From a checkpoint of a small transformer trained on Wikipedia.
Size: 14 layers, width 128, 2 heads of 64 (1 for keys and values), MLP 256 SwiGLU, vocabulary 2048, 2.59M parameters.
Training: a variant of SOAP for these matrices, 84M tokens, 2557 steps.
Each number is 128 + 24 x the weight over its row's rms, rounded and kept within 0 to 255. Layers, rows and columns count from 0. Numbers have three digits each. The size before them is the row's rms in percent of the matrix's.

# layer 6 MLP down (transposed), 256x128, rms 0.292, rows 119-190, columns 0-63
102:118098070091173106128098105153135127132122148177156124133176093100143164123093108145163143101128112098122132173101129151106160145168117157088133130194133120124127139128116139170119119121113120
096:131142133115084113110123148130134122147147121158123147131187135109134119117157089107121163133124173152097147127078142104148157104094104126094114117112146098156147150127153107108168179129144152
095:090155092140103184071119153195148103067169094152150138128132141120128104095104105132126102085136143158144111112114110152102159105105089124116121086121118132178113131151102105140121103137133141
097:114155130111109133116152093128107129131122151134149085089106140128094101171091116120149071104165090118121141156072130138138171132147137100104138152125124114113123103129125098166088151160133114
095:137105166164115092094174094111096144136153136160136174119108116147127175160112115172143171153148146113129143121145109128124128139146120093095131163118106116123122112169132168129106104125137101
098:136119171136129139134130110160086099119164150109136124111143116131120091131162178106110142115151123148143140130133114128088114154122120114143149123110129124147104132169089106109149117193150124
096:160152149134073153152090135137124130152119133082138133161141126121114111105080172138178092132124132118130101135124120106075182130142132120118108087141114120104128090118088123132126124118144152
100:100144148132110131134089110085176189146195156105128115107154153141140139104125113106101121135125140118142161122110120121138133151169141144147143097124148100158127156128172100096117142181164104
101:131116114094137089133081145144124095092077099131149127151114135070136087134110186098135098135116125145146152112107162120160106105131155120114113120130100122125119112122148130128128193135142116
105:180150127133092135130145129119129182142110128108114077158115169123148108114161142151142132133153083146107089142094108138138112136119145137131153116160138117151129143097146113123100139128105152
108:126137130128121145114131119175172118112154145125146130122149133145136116131114108115109157111153145112085163143111132097129166127102135120137149128103160086104094081124121138128089169105184097
088:149166155112136140131175123138154113134103167107140097134099098101123108147165127126117107122150123111113119129170116139112127109150132135132128134147151137128153163104123136117121144093089148
094:150096121121103121119132124140127112128122084102183125091124123101136134083131131096129103131143175150117104155162121126134137139129140112145173147140101123147096126096108137140122138132146120
094:110115165105125111147117163137156166138121113109131134135164154156162141123114159087104117118095120037129160147128155147155124133134142137098152137156161099144116121126141104109115058141071147
107:100130146078108152078101126157148091105130148080152084129133109129102110140125126114153121115170120161151129116139120103157106122069117082135082142114087163143136164127137130123118122147105128
098:149145110114125142131141107116190113097127120151109143160148124115121095140101146138123138153149125114122094145128111105185152122094076136136120154137159162176129114118159146096165140167127116
095:136111109140094129117122120177114177142148148169113143118091134094117157125085096150156100125132128134122131168097159108126101129083107176185113102138122128115126123123145122144108105123144116
101:141102119125115131142154149086149083125178119121126133120132160117103121139110130147145146121113154107074138097105091125182085121147147136125117163127155120116121124128148136130148098147114178
104:110142139125069143103157151150114138152121127110149127199138142116127162143125138137137138149140141118127124150141066084105147138104158149140138127146106134144137128142122136170135147149136114
095:118144101163102146184114074113125133082135119097122130106125143143108137133146080127158123129133142129184135122157083131098109127123119109144130127115143100137124139125122141139138145100166159
105:087102144127146137137138114118148153162133142104182106142116141142173104145181100116120150108160137125127147144135131110122142127110133139158101154170076144129169166104108152128146139107106084
109:122135104099111132136103138106153095138079122139121132104078144113076108115088092109090113160127102163127147127102093165115139142149138103132148135164146148125083154121119104126118126099111098
101:153117141118104118146150123124145097133108176105121118127135150147096091123119075133177103098099121075107088151122145132129119111123164091118108113127123103116163115149146161071143144140140145
103:158120142133135112139095084135123120084141108138137139155136172120175126134123071107167131117157070137120130123094093132140119171153115163162119148115105098125143129135146136113151136145132108
098:103115150132153141094107116077117127141094112151107142090147141112094099127137119141140110110154048094157124104153113115123113126133158112106099125171091111109140143122099117147137117098142176
099:122085142133125134089123160112139143142089148117106085136085087157100109105126113109114096164114089112103198126111153128079134091123142129138131096163066124150152097127154154146165137125135115
093:105126161105129099155141138098124109145125166127123137106158145087165128118091131133133116105111042118137125152067174135159094134152129113142135145116114139143124090075123116081157123131158101
096:106156126143057105177138096129101134152111124130118135146120114154120108126066152146158128137125117148133119171131167130151164118079144097155135071106130174109131113105133094122119120097126114
099:128134140124119142160129160149143107149159142121125149110127136137108116093130129151124128110087113098083170119138132148136147130149150125101104118159140162139093139158139167143064099137127146
097:106134141132121140127135101104096168074106121133100142117180144113119160075109075173121133095129114159156168088140137168102134116095139125142148117121115100161110165119076080124110131182132117
103:120088123107149171113100136102125104118132079124094123146153100092139143113097151134154135110094132075149134162146132115099081154105113102130144103145145141104138154108065098095120143114107103
101:131133106104081121135156152129109105150097172136131130120153171117123131089141123110141186133099116123127132126085149112135133133133086141148102126119105132112106131116143148184111136135140157
098:170088125111149097134122112141132154107155080139104131104124156135125161126130141167108146166133031132142143145156108124157155170148111097169122132123110117151154128136152084139118144117111094
091:137166130122129110142090101167087115140114143112129108149120075135115100168130127178119106140066130161147178166113130114155096148125126150108150141112102131105080180128136119131096088130161114
091:109127138123133156113149132124139116169184131100111181149117127103173106159142142142157134087109116132139149148108076131144114124129130100118103127120148140120157127126132110113148150122175130
100:145124137114098132119139104092166128090102086105096099129154088125165129104108134131111121075159105124094171132100099162103073148143154111131153105092159151136111135133110154133117124129141125
102:122147111109127107171092127107098137079129113123131185127117112138131110113130169123133102107125102134163128136116133128170161131132137108150125080173115130132153089105140090088090119121113145
097:070147135115101166128127162130137140072100150113141123152136152080086147104148156136128150161070084129149166192111114098133136131131130114134114140139119105113139115128123138163130173139112129
108:113125139153110172134104091147110159154100140110139151124140104115095134129137120102148118127100058106132148103132120105124119088132112104096146107117142114119164099120152126082167162112145124
104:150122118096108138133138141162134098170164120141138107116091136145137177109144123168124145112140195097108167152121121090164096094159129124134133076144108110126103115118175129112111119127128136
090:142110106112095093155125101141134137124110160112157140145119127149097116133107120122107126126117140122129170091137138126155145131143123131168115108161123157146135140141150135114111148075141127
098:112132121108123122088094114177140069098123109149128085178153120152128139113136108099090128123148119143150188143142106127095153121097136121123106107133100142125096153145143125128091167076162112
100:148118117102131132125135102142092118096084153119121146103130091130180139104118161120130102127108091144140145098112121080147131104115131147092089156130129153099100147146081095136077103183130107
103:173140110141154130130137148107125169124117138120148160101116115144111152107139063164109120147114082152144121121101146136134104098126083088160148117143129120143181120121138166136140125134114140
103:092137103097171091127130132128097124139113157107097142138116102141141120136164126127111122175115111124123125095122133110092133162127118109105134103092102094153106142138140113168156184147122114
096:138130158158092123160138129044121153117181158106064109123137165117137136127101133178128164142152089141136126109156127134133120099171151132140138128111123152157135120104140104145133120112143120
099:180142145120081090129099107146116129117124133129148123134134107080128095140124108179126132134150166069148098103147136125116139102082141095133116078097123143095121153128142079100151117099109125
098:120126128103152121123089098128113100147139123144133100135114121161086126165116113146139157145146156144157128144144164145163122179094140137158115149128133138138126166161128070193104084094132104
106:115142122120167136145126092131077146086155122106126164123165163109094154140126087112105121139126167127128101135129129085127146130062155124154148120139131147090146107098100158104115158148090127
098:145117051130146104134103098135147090123157097112155119128143157113137128137114135174140128142152136172101064132161143132110100150136189145132155133157113140135129107195091143148095146131107149
100:137152138095092142200149119065100149114107112110150125124124133148095124105130135153128123125106140150134096132119166132153094128122137105104140113127121112112106113173114065136159132121109115
097:111116108153105043149106105151126161124125110137078112148144143144112143111126128155140111132086088120150125140147115113176145128098142093166128165118080116121129108157142115156138146139129118
108:156104132143144109117182120163143095106160156165113143165181095121107151172139095117107105144117183132130146076165135099134111142144127150142121126121139122150158142158157097143153138166103101
099:156147112162140150155145126140124119140070137139127125118101107100152120132143109113148107163156085134108078131192082142092134162093130166160132173143127097133141145137077140130147134122116149
099:151164128089129102108133170135131148126092097152120106141107178108092192101147130148146142106167144133100131141127166136115146130140108156111130118125087120114145114105163152129188130096148128
106:142109086129130132122158088107145058174133169115153154125113111133111123167088153122109090118118116144091182123132147092120157118115147099133142123164134157128141158121125120135127113114142123
090:107110150146108082126122162095077131142081125123139142163137105135135079139167130114124136148142121154154143111175135149132141120078110129105131109086102139148138173164154118107108117137142106
099:145127074132091148133108123160101103129132117112131119145111134118143160152140091158115139158099192112087138138079162105131172106109114149134085097139133121118148139120091160102080126100138125
096:154137164101139098084144116142146165117109076106116084131109116077128100122110113155149131153112099108098104114114110122133132133160113173164105103117124092128118126148187104154142092114144143
093:132123130128117114147142113126164154106107094155137140112135137124103120140099113120126106164107129128106133163146102093148136140095130099142095148146138115163114126102081128136154085123081129
098:165141127121145129147110090103152096111163107158138113121138087104146152058091143169122137143125133124117109145143123127118133107157112109117155101136105124109145147129124198107139146164133142
109:102117132152118134136133143126112125093137103115146146151114130181090120149106065151109090124102128110130178138157132114142112117127084158170120089066165119123115126131127093161154139145123118
102:151123137152120110139115126151111111164130109126130086107166152125106174147175142182160116155162120160154103171159125126097131127151122124106141179063112164135099111172150128133121114138122116
102:093155089111114107120155091105104144142118126101136123124118122076119178142162158150186102151146084108159104093161124137110145142116146134133148100118173100103113100092097135097106125151138221
100:121123185181153165147125143128115173134141102132116149137133089175115109118145120132083166092155148137109089136137125126122109106104139146092114126121131123166157125164094141137130098105135118
107:176115105135107146153108144078130136157103103126129162151120190129120101131106097090112149123124153159159102112115110148112117141092185153131102115146129130138091133123168099125110105140087129
101:093126150123093083138128120119112102113136184145127123118091157168113121106113186145142160120099069141151139145156147164130103101092126110123128105136079101128116166129109120146130107140175137
106:101138140081158140086111147135165165142160095129162106099131115121115125104108115157136134138124189117098129156076138129152161118122150115071114124142078147157135154127146181167118115141101109
101:145147186126122108119104095123162151155080110116119125133116118126186111110121123145115109090097180105127150157145130129151117161103071167047123116125117097154121149122122110056130129161171120
103:099126152143132142126115136097120112148144141117090122122088138128150077119180135143135112133102105102147083082112149119118110120142154129147127107095157134095148142154159117147121156132163155
104:090138084097060125131138150124094125141116165140074142154101125122148105154090122112141127180148129089143115127129135107160119149134139095149135150137143129139096125126115165140150146153135136
098:126123135091136176143135140099131132151121132122120112120118088106077069116143113156085119155143118122089099110107159143080087114099143101125148122119104127142153120103147140148128138080102146
# layer 6 MLP gate, 256x128, rms 0.315, rows 120-190, columns 0-63
096:102154167136139129148123146148107113113096136171129106130131178123122103124162132109084173158118141149109150153103127086144067142167168146150126135159110104126130149106150140131143120109129128
093:116126119134081142134071126095186148138118146097114149122123103075118145128139109122114151151132142124107105161179133132148157144164152111141106147099165100132133091142121149164119103181120113
103:102150121132121133101103102137127102136138118143144116157113126153122165119114088132132141186112117162071148126153107125107110088097112134121131188168100157139151154107169135125120134126124120
097:120132090123137122178125133121104103113143147191099081114096138124146100119147113107109117096149121150143086108149142151130166113101142114088151120145120088112097126123174153114168133152097112
098:146146116150105124115114097141134136157133142143110119132105180141109138107148102132159125158107062126192106120070140123100161162138141161156165156162130145085144086106126139149102144149095157
096:126148128095129128146177114160103078127101148125123076139084102124107152108115137120165120129108107121168079101144165125158114180168135104173151119157135169091165145161144109106108128102145138
099:142123135114130108134123154100172143104161161116126121152090154152115154148116103129148126129108139132110117099151166082125162121120120138139105089119155120098127138122144109128128115151108111
103:130155178119151127146136167145125171095146091131146134161139149139130121117143100139105118175085126114162124091112155135101093071117137148151119109153135126149109158113097117051153104189125150
103:113158177093116143154164145162121114100114126096134116144123165150126144116142144144128103128099130120106121137154100143130126167148143128155168127150151140117119099087141188098161120124126106
102:124128174155149144132167138114127129156143117138101125108151148136116127141166134109085141167178130120100138126106132130166074108143111165120119143118116129119114112120172108149119130135141110
093:177150169121111137114123151134134121128126127153153116149084125101149151146097123150102138135172090170128143116141130127099136113099090148184132178181103101154112137117101094110139132099135126
098:173106123144122123149169134113090095129139142149169153087130146154163106131113125160101128154153098128101133160161110155104138131116123112073157181140113155146127101095101081082104117127124121
096:138160154107117119096109112168121149143134100108105106107078167122103144115168119130111116122099148158145113197076114104131138127155146165154113159164125086140121161108106116095152128125111106
115:134107127137105127146125129133142131133145129122121067129141089121116102137095127152105119124142070138142168145128151078149089141133138133129075135125065128113147121144123092144104175166141124
107:151115113099119135160137115130127184140116104132133055124118135101098093104089104129159119121104083143136124144110138138115162134120129143125145085136120138134118135109138163130079160166139129
097:122114094118100148154114127116154130123102135164110070154122108099160145085106152168151133164154071104169107102129111081104098138154121136095125117112086117115155141117165139132134110157152157
096:105140161127149138082152139116161153094149148141132109154102107141155121084119116158113150137107143111138123097109149156135133127147173144144120134141085131131103158108147123083134116147117083
108:135107159105135077145084144137129112139160159124128146148141129095151101102101088160123130116124112164105098121106146158171159102147170108145144126129151098124130175153095147142117116147106094
094:096068170101132092089128133105133112133190124143100107082155158084149117114166125127116152141174099108124133106122138127157175143125138161113115170144136129132097115132116124167100139173127085
102:125114119148114131129167134101162145118130095128142150157130149127090146124155137111134128154086112096121103167081163082107117088127111119140111095119125107143116183082149086114135088125090127
109:117095176125116158175086107121146151132141133137111079122112134169098116134185138138141128120126101145134108128134133098137114122088125120146090128126156133128105114098109151139080156111170146
102:119129144128126095160120130123117112129156142133122117133141136085141139107133125142123114070136140176138123145139114184109114166106065132135159124096123109113120139149153096098122114177116114
101:082119121153151152150104128134131121110124141093110197127090136091136102144139081120121124164125143118149138079076095120124110117136124152138125175177141110125076125092139160154113084137146123
105:166136177131078108127127120119162125143145157136128145122114115113082120121110104082131102132138080134155128140121155145138127108129098177147133111116155101143081137106161138124096160103120153
098:152171111132123156139127165168114135159122162122118111139134171171111173133116124165130159128123100111076143140149164074169137179098120119160113144154137112121158150164142170156099142156116141
088:135128141148127108144159129108108115097153145113204128126156123103169150126140121111120173124129121138114194119099113115123161119143126140155114144160104160186121119129157110077079152082103127
097:141145144100143158140080147119139158187101151117094141159120121133148108165095127133127149177153104108145119134111132121107096129115140134131134174109135127174118145106176137150148141148124154
108:095141141102135152125115115113143102173089118150094099158135160168129106101128120090068127130137131081118074142137134138135192126122099129151149100138087168114130111170106142175141134135146107
102:139151139137088160130146112125075123137133115150144133127122190120138113123112075072164106094131166099136115168130137070081145118113151099141143099139112100147132146134146105172136165143118108
100:131099164153184151165131081118122125133133172130132106133126130117138143122132116115085161193154138106101128123159110097053114116199140120142129109129114123113100134094114127142151127103133136
101:165121150146116115120121099154095149118168114111140153113116140100096092171132155130104087124161093113138161135151112113137126108152117145118125152099105085158109207115149170130124102108116151
099:127103136122153129121089115171097147124119080111092081149100111132105149144163141095118171148088141105130132116123141179115128142113109145141162121126087126147134129121128094091125130137116069
095:141117104118112136143116149111134093155130146153156119118146145139124138134159122131122138127141162126099097127142119146174124143141073133140129110138110084120088145146147099125128118157137143
096:117108123107157111146077139087120143128149172077144120132135151123109119143091134082161133117125108094132130145080114105082109115146158097134137130114116132180119101110124145158130146157116149
110:076138116119114094129121128109127125124115148117136123142092121088135171154119145125140089115122127125169099144091090100137118091120126144130114145150087088145141141120085109155140178121143114
099:111159113112132119148103136137129130095104123130128122155092105112097119141115173153145147089157109129169165121103119113120107116152125129154108180087137144170130121086091129127138157132102095
090:130127173107116145100169132166147184154131113163103132112129170128113143157075130149090136138154100178158107131102169114107102126135088123173156087143153129114109122143139108111139152138136151
105:145097151135164135150172139115067151136151199134128142108136134151110121144103124064072131135140105100090099100172162151146140153180113111143155107131116131098102096140092117135131203119168102
110:132130120088118140162136149157134121133107135128076103142117137161131099085135104144151134141113088126168127060088138119129145124161095087143165128122102164099137107091135123159115144134160058
100:147074133121095157138128151127145113138114123095134154114122118095145131141161143110150137103135114137145089133112142119125102115138138084097122102113124144131092125128138112136101119141140112
096:093064107153143139128090099110141100137144098143152133136126120152109149133138154123165142121123124129119104112125176158108161177073134148167115148134138120181131101138130113180153133127126104
104:086110130110147083141122156149148143100100161140107131113145132127096141182130100122157134153127140164155177153123137122107123133155110107108181140125103106116135150096131130124140151128142119
102:122119124101080129154116114095159146155092146111168126157122158118148141119132108070120112071105134154171119156122161112120135145120089076153128131171121131131112125109106121135156139134171104
103:097152099087129122141112170149150125148169129109119148148116103114144136110120141103120155152074103143163117155124115132163180156130124160119119145165091100116137129120135129121116124110133100
097:182121128161117133144146194079173109088109124132106121102115150129177132139133147115104127114137118124099152079136144167128087138110149104148132169136124156188093148125168121145124132150171140
108:135102137160141142130127188127060110150110130106115137094158112109120118136094113112136126117098131092137153137163121119138160109141117168147157176154101121170125156101099120175098124144107164
096:147117131169100150105148132133132109101160182152083160128124103119174169148127113175113110127188147125129119169104131146167160152137100121105167110130155108133122120123123120178101100142140087
091:136121111129122101094123134129147120126104113085141137160097138191142148116111098093088133163130152144090112136118115122125136093157135101112126104075139185134128104102162123147113143139080116
098:144089115099099119122143118105160127119119158153116121131130198126137091144128130137166144133086114083144147144113131132132145098177077112129142142140124137120113118111104134116114073085092134
107:102142130068155115112091152146148114117108128120152128147077131118136132087122151105103110118103136102100122125147135124108136116121153116100130137107116112107149184104164146128103149177137137
094:112144151181087164101138112163122126075155140158138120107136155174099072137104132145139105092118158116105145104136141096164121104126157156168115125096145094117108160123159142136105131131131136
110:179087112141157137120127121127137096173148126126105114109192152132083139112154089165110153096111085123125127106118170125111109109123173118137118129067157121135126152159147129160098119184115111
094:090107122163156142123135133147164152139161126103150165126119134177121135125127127113131091096134101148116120125158146087125106103108115143111137127140141103129147138065136109134123176097052124
096:123144131123123107144135141131122098186159146139097132115119123127121104109113110132172145088098136158104161100139132106121088115092119139118168117119099114102162131116122145134138157118102118
103:132114132108132129157107156165128110129140113085122130127068151167128101145094107146112109119151129200082088131142124124097119119103154129162153120109128142124130119147067131107124126113075129
094:112121093123169120142143100120152139099134151114133181167118149154124149147161115117155144157143097145117161151103124079159136106141122157140132093117118123140160163177118110175137127127112152
092:131119123088163114134100153140148138127085113153145124146135111147144132157113114155116149126064147103079138130140124111165124141162137137129120087146173144146122125171144130102102109122123132
088:141117101104129175115170098098112106108131129155108161143139130091109098127127129106163151151111113123129134121146142086142143133106158112112120123111164132113142146139151111146147152110107165
100:121144098159135107123102140127104175172137113123131118119142145070094133156130121137138167104074129126127139118114189131171138129111131149098165112171140093105115146144154134110095165121176122
090:113115147119107136147110131122116141125142142126102090087113140124108105147155139142143168169138111110125121106114119080105141111091126163158174161111148115139127122159157123140135153125130110
097:150125103098127131127121121131116119135131139138095103142068119126130117111135112125170168111159109103108134147115124127094098139148103104159175120122123097108116140125133121135118181135133139
113:176111136132130140097109133106109098113122146149133074165077102127101140101082114099128169128125100106128129126127154104144137117111157172118122079134146174125091144157173159089109098136157156
109:148112102137139167085107112132101121153141133101108161163122167130153138123123091126076090126133126078125067115099141152111193108092140132175143110118135131170134128173099135108134122111086131
088:111115125135131144088101128109148148129102138146109152121151179102127101132094112134118143121078158131102160121169194133118159103182117163083147163090101131119148137115124136131109119151158138
112:077098133135145161110108118148057144120108150156151121134121116112164177142140093140155163131112107158130124093099099092131132104161104159105125161097150144100088132131144088131163119159132111
106:111087106120119148136151104109077100147179176150106141121128120144183147086160130122127147151141139121095120151150101113125081157120141153151134121144161113122094099102096116123076117165136119
107:098118085122134101151085158140142134138080137131140129129148151123124067090129088146119136115130095135152078101101113095114140141165139116083135114125128137157102152158136117159117128111098149
102:139150084110117126135126121156148119095109179139081150115136142099140116117116150108147088126127135127136143041119141082097160126117100121152152135120137091144109120101141176137092132122127138
105:114110128146126170086125116123114103126116110128100165124112135150112095083152127102106093129103108121174073128165171177159148130106113143145127137137142116082122150137146134166151120162133079
101:118109164167095122120086125119097107156106152108142121179144155122159141110103126070127155114157122110087122104125147115095182129099114148101133102147141101073071132093169116130138133131147115
098:131141121095160081131165142149148122095109113112183118136124161136145121148157134153129174173128146091119082142135144101121145129133117100142132119106105083126132129107127145165133148123156146
# layer 6 MLP up, 256x128, rms 0.319, rows 120-190, columns 0-63
093:103122127129107099146107131088099185132128133120100086083151120177130132131101178112114113105153112107129132108150138135109089128108153120139114095141167134112157106103104101110126135137158126
094:082070098144137124147132144129130116127089096159146118118160102140125130149155149184108105150153148122172143086126117095146096137125131088073147139140097131113123128168137064124125100103151099
107:167105122114138121142139143106091133103129139156109172079124137111115125155139130157119120121183100118149124105145157137129135179106168114146131152094147145150118117115148124151123108114110135
094:148099139135130084161141135084064139089103121178102150113156152105111085151146118119107106126148140145168134098172163146151146097144148138123180128115155097120118119093147117126154135151135134
097:128105125122095144118104109139129112101101170110142143102136150126099106114148135105165138115093158156173123108112130102122128145114135132140156145111108128174109165129162154136110117138122082
096:102135132111166125090136133094138147153119123142147163110152119143092143096138142099119149139120116144152156103142113150140142123141104090130153080122111127128106119130114109143070162083130119
095:138110080133113151124120120100101111153167079122152149079131092134137159070106126147096161164156133111139103094143132120149114138139136063093123120103118157139082109164126142137155134093102155
098:188093095131136088099119088082105101146143158128126149193157128175102101139108119145106139108133112119140140184140072151130141111154126129134130131137125152137116110107132167160102100096137117
101:079133101132108105137123126142153166124127110080147130159132097136126146147118167132151162131110133083127140121120157120129149123061109106131156147128109086161077122129122113114131133115177157
105:123081124141133149151084090156163159087125105110163134148086106161106124151138107123101119098112138126087140088108131169127115094083096115137133124130153115146098123123101126139146140137145126
086:115088156114124112145153085109168137147119104142151118117166141117104137141158130135130152077136133182130136124126132138126115109154104100108120163100105165116127121160112130146113117172143116
103:128132136113133172106108132114149156124122136111101111187127100101060150084111123109122113142096127131162112083085092135135147097122126137135158120131106103101109148193119160154148128099113159
091:142131143150129114110151132146153136136112099111080133111097117106114157125184108140114121117141147130102123145130104110152121110177131185132146090169141106142152163101073147110140127155135105
109:177129083152114165134113088101178134130131134119130166129107165156103109131107143104121158124073203117161189095132109138159109135112116121075116140117131121155106111148125126120110167126115094
098:133143075102088066138116143142124124108172105136087135100099099123156150143148140094127106141139133124111134100126164118101139100094142145106139067142116187124137115105078145118140140095119121
095:140150127154108107142101116127111122146151143159176132161142174115111169140149154136113123082082151099125160113106148115133108111150197119156187109166106124104093118159117129116095089135134116
094:126168139086143121122144142153091122124097110139144120117105155135095125110117159086086132135119113165164130118135081152106130129126108116126105068139153148169179142097119108128134129112118092
103:166145102101104112108129119120140121146175120138148113126117128087139121131170119153127116120136096150119111101129124161136109111099161144166103128129104207122157113185123135150126110137132064
099:152105107151088114083127128105125118146154145126137161111164107101138138104106123139109134118131153116173125081180082127117133133117150081139127123107119157131089127140112157166132115163124138
099:130117149095155088061112089150102099114144121083083142107145108174121117121117147155122123130145171115138119086103131133122151177152163143117116127132139128194092118153120151149107154151135148
108:135132139132139141135145153149107119078119148097101125155146152191104121114125110151112106137133110104117157143141124132100151154122106140136141155125152109165136150123184123127108154195106133
104:137107099140127111154164129087146091121098101126112132118121122108122140120123122107098109121131111164117082143107115139100123129122115107138095174132186099103145097149161119123144150160154126
097:139096095095088124127134121124111072112110144097113082104138157112091118109158107153151102142095144162141131135165118133141132136145145155091134136142142181148149161146157144120114114150150158
113:085127136094126133125118141131144115136064128157097145142146131174136096096181124142125161118076134186174149135145145166130128115118114150142111106122162111139113117118152138148134119147133134
101:089108136069122107096105115109127143125096143164133121093138151093136120118068118084140110111124153139179173107100116157086145100145179124118100130141130136142103137101161107125129120113076107
094:141173143109105139146158119144153106113141116142133114175105096117069166108098132091162121149156135139110079120123129119087119150128127105121132143099117119040124137082115151147171128149137110
101:143107131115150106102102134175079105090158125141121097145166141180112111100160112105191126168114104087062131144130135106108155104137146121113162085109136167174136130096130151110155120143126120
101:146128124102092134114138140109153110118150137093135127159110160150136117147105148140125115143120144101096097131130123100148147106149095095141069105116132104122082132087165141130147109103121142
097:134151148088121109106154110123142161189107124142151171158142144102119114131129106108120097161112159106174077150130121097108166147122140166120094144163119110138164152143115138183090117151166155
102:163158117137106135151110158145086131114138082173109134118109137100141116100111090148146087097165128088153097132168126140170143122136106126104145121165105117162131117113161136112096120138106131
101:126138108123140130101125141144170090123115105118085131155132104141155146180116143120167113135082135148091146135131139122119108130155135119107104151146146161126110140117109150147130110120158105
088:151151161140134146107109143074110124128140167142160190145146116153130158107067082142156152117161162141145150113096104049139144135118115152096110114132155131093140123154118144136112117110112123
091:111135185089115144122103154111102148166144146165122162145146141134162143136150109067135168125172113140138115134149170140123159142126147117116145103151119126137173077124083164132157148116122166
089:126122141149109120134108096139150127138149117138125119144138150106114170099129098140086105111149093167107167116110103140110131150081152180093112101148108147093149130103119184126112165124137135
096:144149096084100131100153138073123100160109130102113120158130121109121166155111151118146090106144125124180115148117176126158097141133138131132171107142128121137154143156099119144178126100146102
100:130066125151159158151125075134113106120110093142173118105148120107099093126104075102130166154134123097153157138162092085107104106093124154121143164139114111120125129148158137114146154139128127
097:085094121158127117152105144082136093100120115076155144123141138101148147114171148148146102163166118161136137179154094139126139100116170149119125133108107105132127101152115123133138159152090096
101:153162134125130103124123147096165123181114101162122090133127190161146092107111139081101138141129158097184122100159161147154132134128142121121135112167143118129084107139085106138125171139141125
104:131112117153087118108135122148134127134188155140114125139134080137120121151099068147145132145092166149150133116114155095131130127202153124138123149106143162160160120140118121083077092123146134
091:168108115138077128138147137129118088183147090142139160148111116108181111150147171141119059125136130104129116120117125126171103135103163122127114105124110154132147128124169096135110113153141107
094:081110152146125126122134123128136133099108129113169142126116078126167114165106140152126096130134123111130141120104120105139126103135157116084162074091170159086136153102088139106112152143103110
094:150130088143174090123162145108142143148104151113137130142161091164131129117125125141094151146120096113125078098151079144138130137112124156129107116114137140109141150157110139165096100124129117
097:102135154121131127154124132131134137131151160131116131133158177164125127099120096112118130106134130130159153146130121150134195131135105096118142119144168150157079122077144130100111122126179087
101:128130115127124140134119107149105076151119115123155106096142159121088164089153124136118132119164129093111076099138134143084141173149162128153164081072146109132165136109167143120144147139184120
098:108146138144171099122135134136126137150114129061143160088144134127161136143150119105144168155119129136123106164125122075141147123110154101110099096133147110122114124122100150106126135122085141
113:134121145133132126151119085110116136081119111107103152140108168120118147104154114117129113117145101156110132115118124110108126147154149096100101144155149176103117157143178099073193126113113082
096:149151112088128143122094108125128137117150169066102160186120108112136088103106125111170121134145114126176126089111147169163118158153114104109144137130180116144123136153098175129099114153127127
104:125115091162109130148128145130091138132086146113134133122072123175128122138108156085130157133128146097114151112167117108139082135175167136120149090124126152127093109123145163149164106127128143
097:136136153131120132087133106120092103095112110120158120125164113161147128113137108105108157094106114125127162114135134164154147152187092150071134141141131150141082124162142082162169140102187136
102:118130117075120113108117151144109130133172141099162163140101131109116132075112142099162082123106173137102112132144144142126088100073135101126137110125163095108131144080092118113116154172143136
101:161100138134079103109122117154123162078091149073144124119128108148127156158145138180106143116125154177151177139149127133131132108109117109138121098114125134141101165118106143139134089127159139
101:114084105120149138126110127145099117095136143134149123175111102095113101120104125097143132187098148135094152140127114138130121145120106125124196095154090154106149125146133113105136119112081092
100:144170107115122122105159157137151110152134143163131146143102107109094122084122110122142156159076085075145160134149128098137125118169115136112100116104131110126151147115142146107144090107163155
097:146112127146134123155151062183110074124155124143164122119170143136166163103117114103171120168129155096130140139160093114153077172135125150148152115126097115121137120093135108128126150137104077
098:138101142130104151151154128087096163142117127099168116109100118128108134135112146088141068153078161159127136110146107144063154151142173126119134116139114142135129132125117135136130122082126137
092:102093135147095162140147107098127144137132132193130128154131165136140163123136133123116146110133137153139181130113134149167092132153138149126144112137119104108151099145122134142119137132140131
093:121158124105165132089145146120099152139137118112119128155155129112140117099181126148155108130138065142155113099128111157155136125158132149099099159136085178084135118111148147137139151135122179
099:095160152158096165130171115117122113182174161125138141103110139147117125113117140152133131141128122110076101140092136086103144173102107103130108089119109151125098136121138136122123107116132095
098:138087156132154119151088115144104108150160149171116119174171144082122136138161132119130106126103127132135101137165167111123117124085116147130155169123135113129098149145114114131124156152147109
099:168149166150111130141113106094121088123165154115151175119098091090121156131131124120165145113082127129108097142117126126128111126148134095135128152092101129159111121164103121184095136138138142
113:139115080120118131140106165121145141130126126135068172145151090157154133103127122121119097144164123161143092120107128107091140104120144089170149128126154084122126130155096116161090090189115105
104:118097110129141119093113161140148160122162115138127159162098131116093150142137166118138119068103148151130122112114154170107149146067144146103111090120124147150151140136079154139147154150142170
098:136076153124167144152168119106097172084152137099116149139143104133138139127121113114058098155115137114102098115111125122096140116130145132136106128126134137146145104132126136149158128109116155
100:133123160104104132171090122138104165151128117133117125172143118127110095138142103133171150085149116159104142135096132164135170135151120138120173135119102144071111111080122148156133148110120134
113:115127123119150094129076126163139077112141127107116103154120137161140147131133178131112087122158145102084091168160111111133137165102080146135132120164153127101124105139141075100116133160133125
106:164137185144154146131154133130129100120107117147141156124060137121162079108103143169107121120158157096104117165083135138103163084100127120115127089090144111151143118117155166156090146131166156
106:131133121070151122122145143137146098112121117112113097131117141125116136134105123153116112173102121120102144128118102163118098182168113117097136112133115141108133164106126165129158103144138163
104:121123125142120146089083145104126115130118150105116141172090156171143083144102089112144136113151118128144159128146140140133115136148103136149116185131132169136079135181142135121136078129133096
106:122133117133127081153114182128122132196144140148108134153154146137138100163125116160129141093145115147106120111135109139142108153155203142092145136137116092143117111167179155132145139127145155
103:132092147152105115123108111108136122099069152136157136111130100108176153117162096093150165087153093126123163139121124116115103098163125119154162111126137144133145114095152134136115135125128133
095:154075111107129154114131139123116132136149129148112133097142113114139083119142157132102148121129116128162156102132117140144100099099112125108058120142084129097108123110097140112115169144121113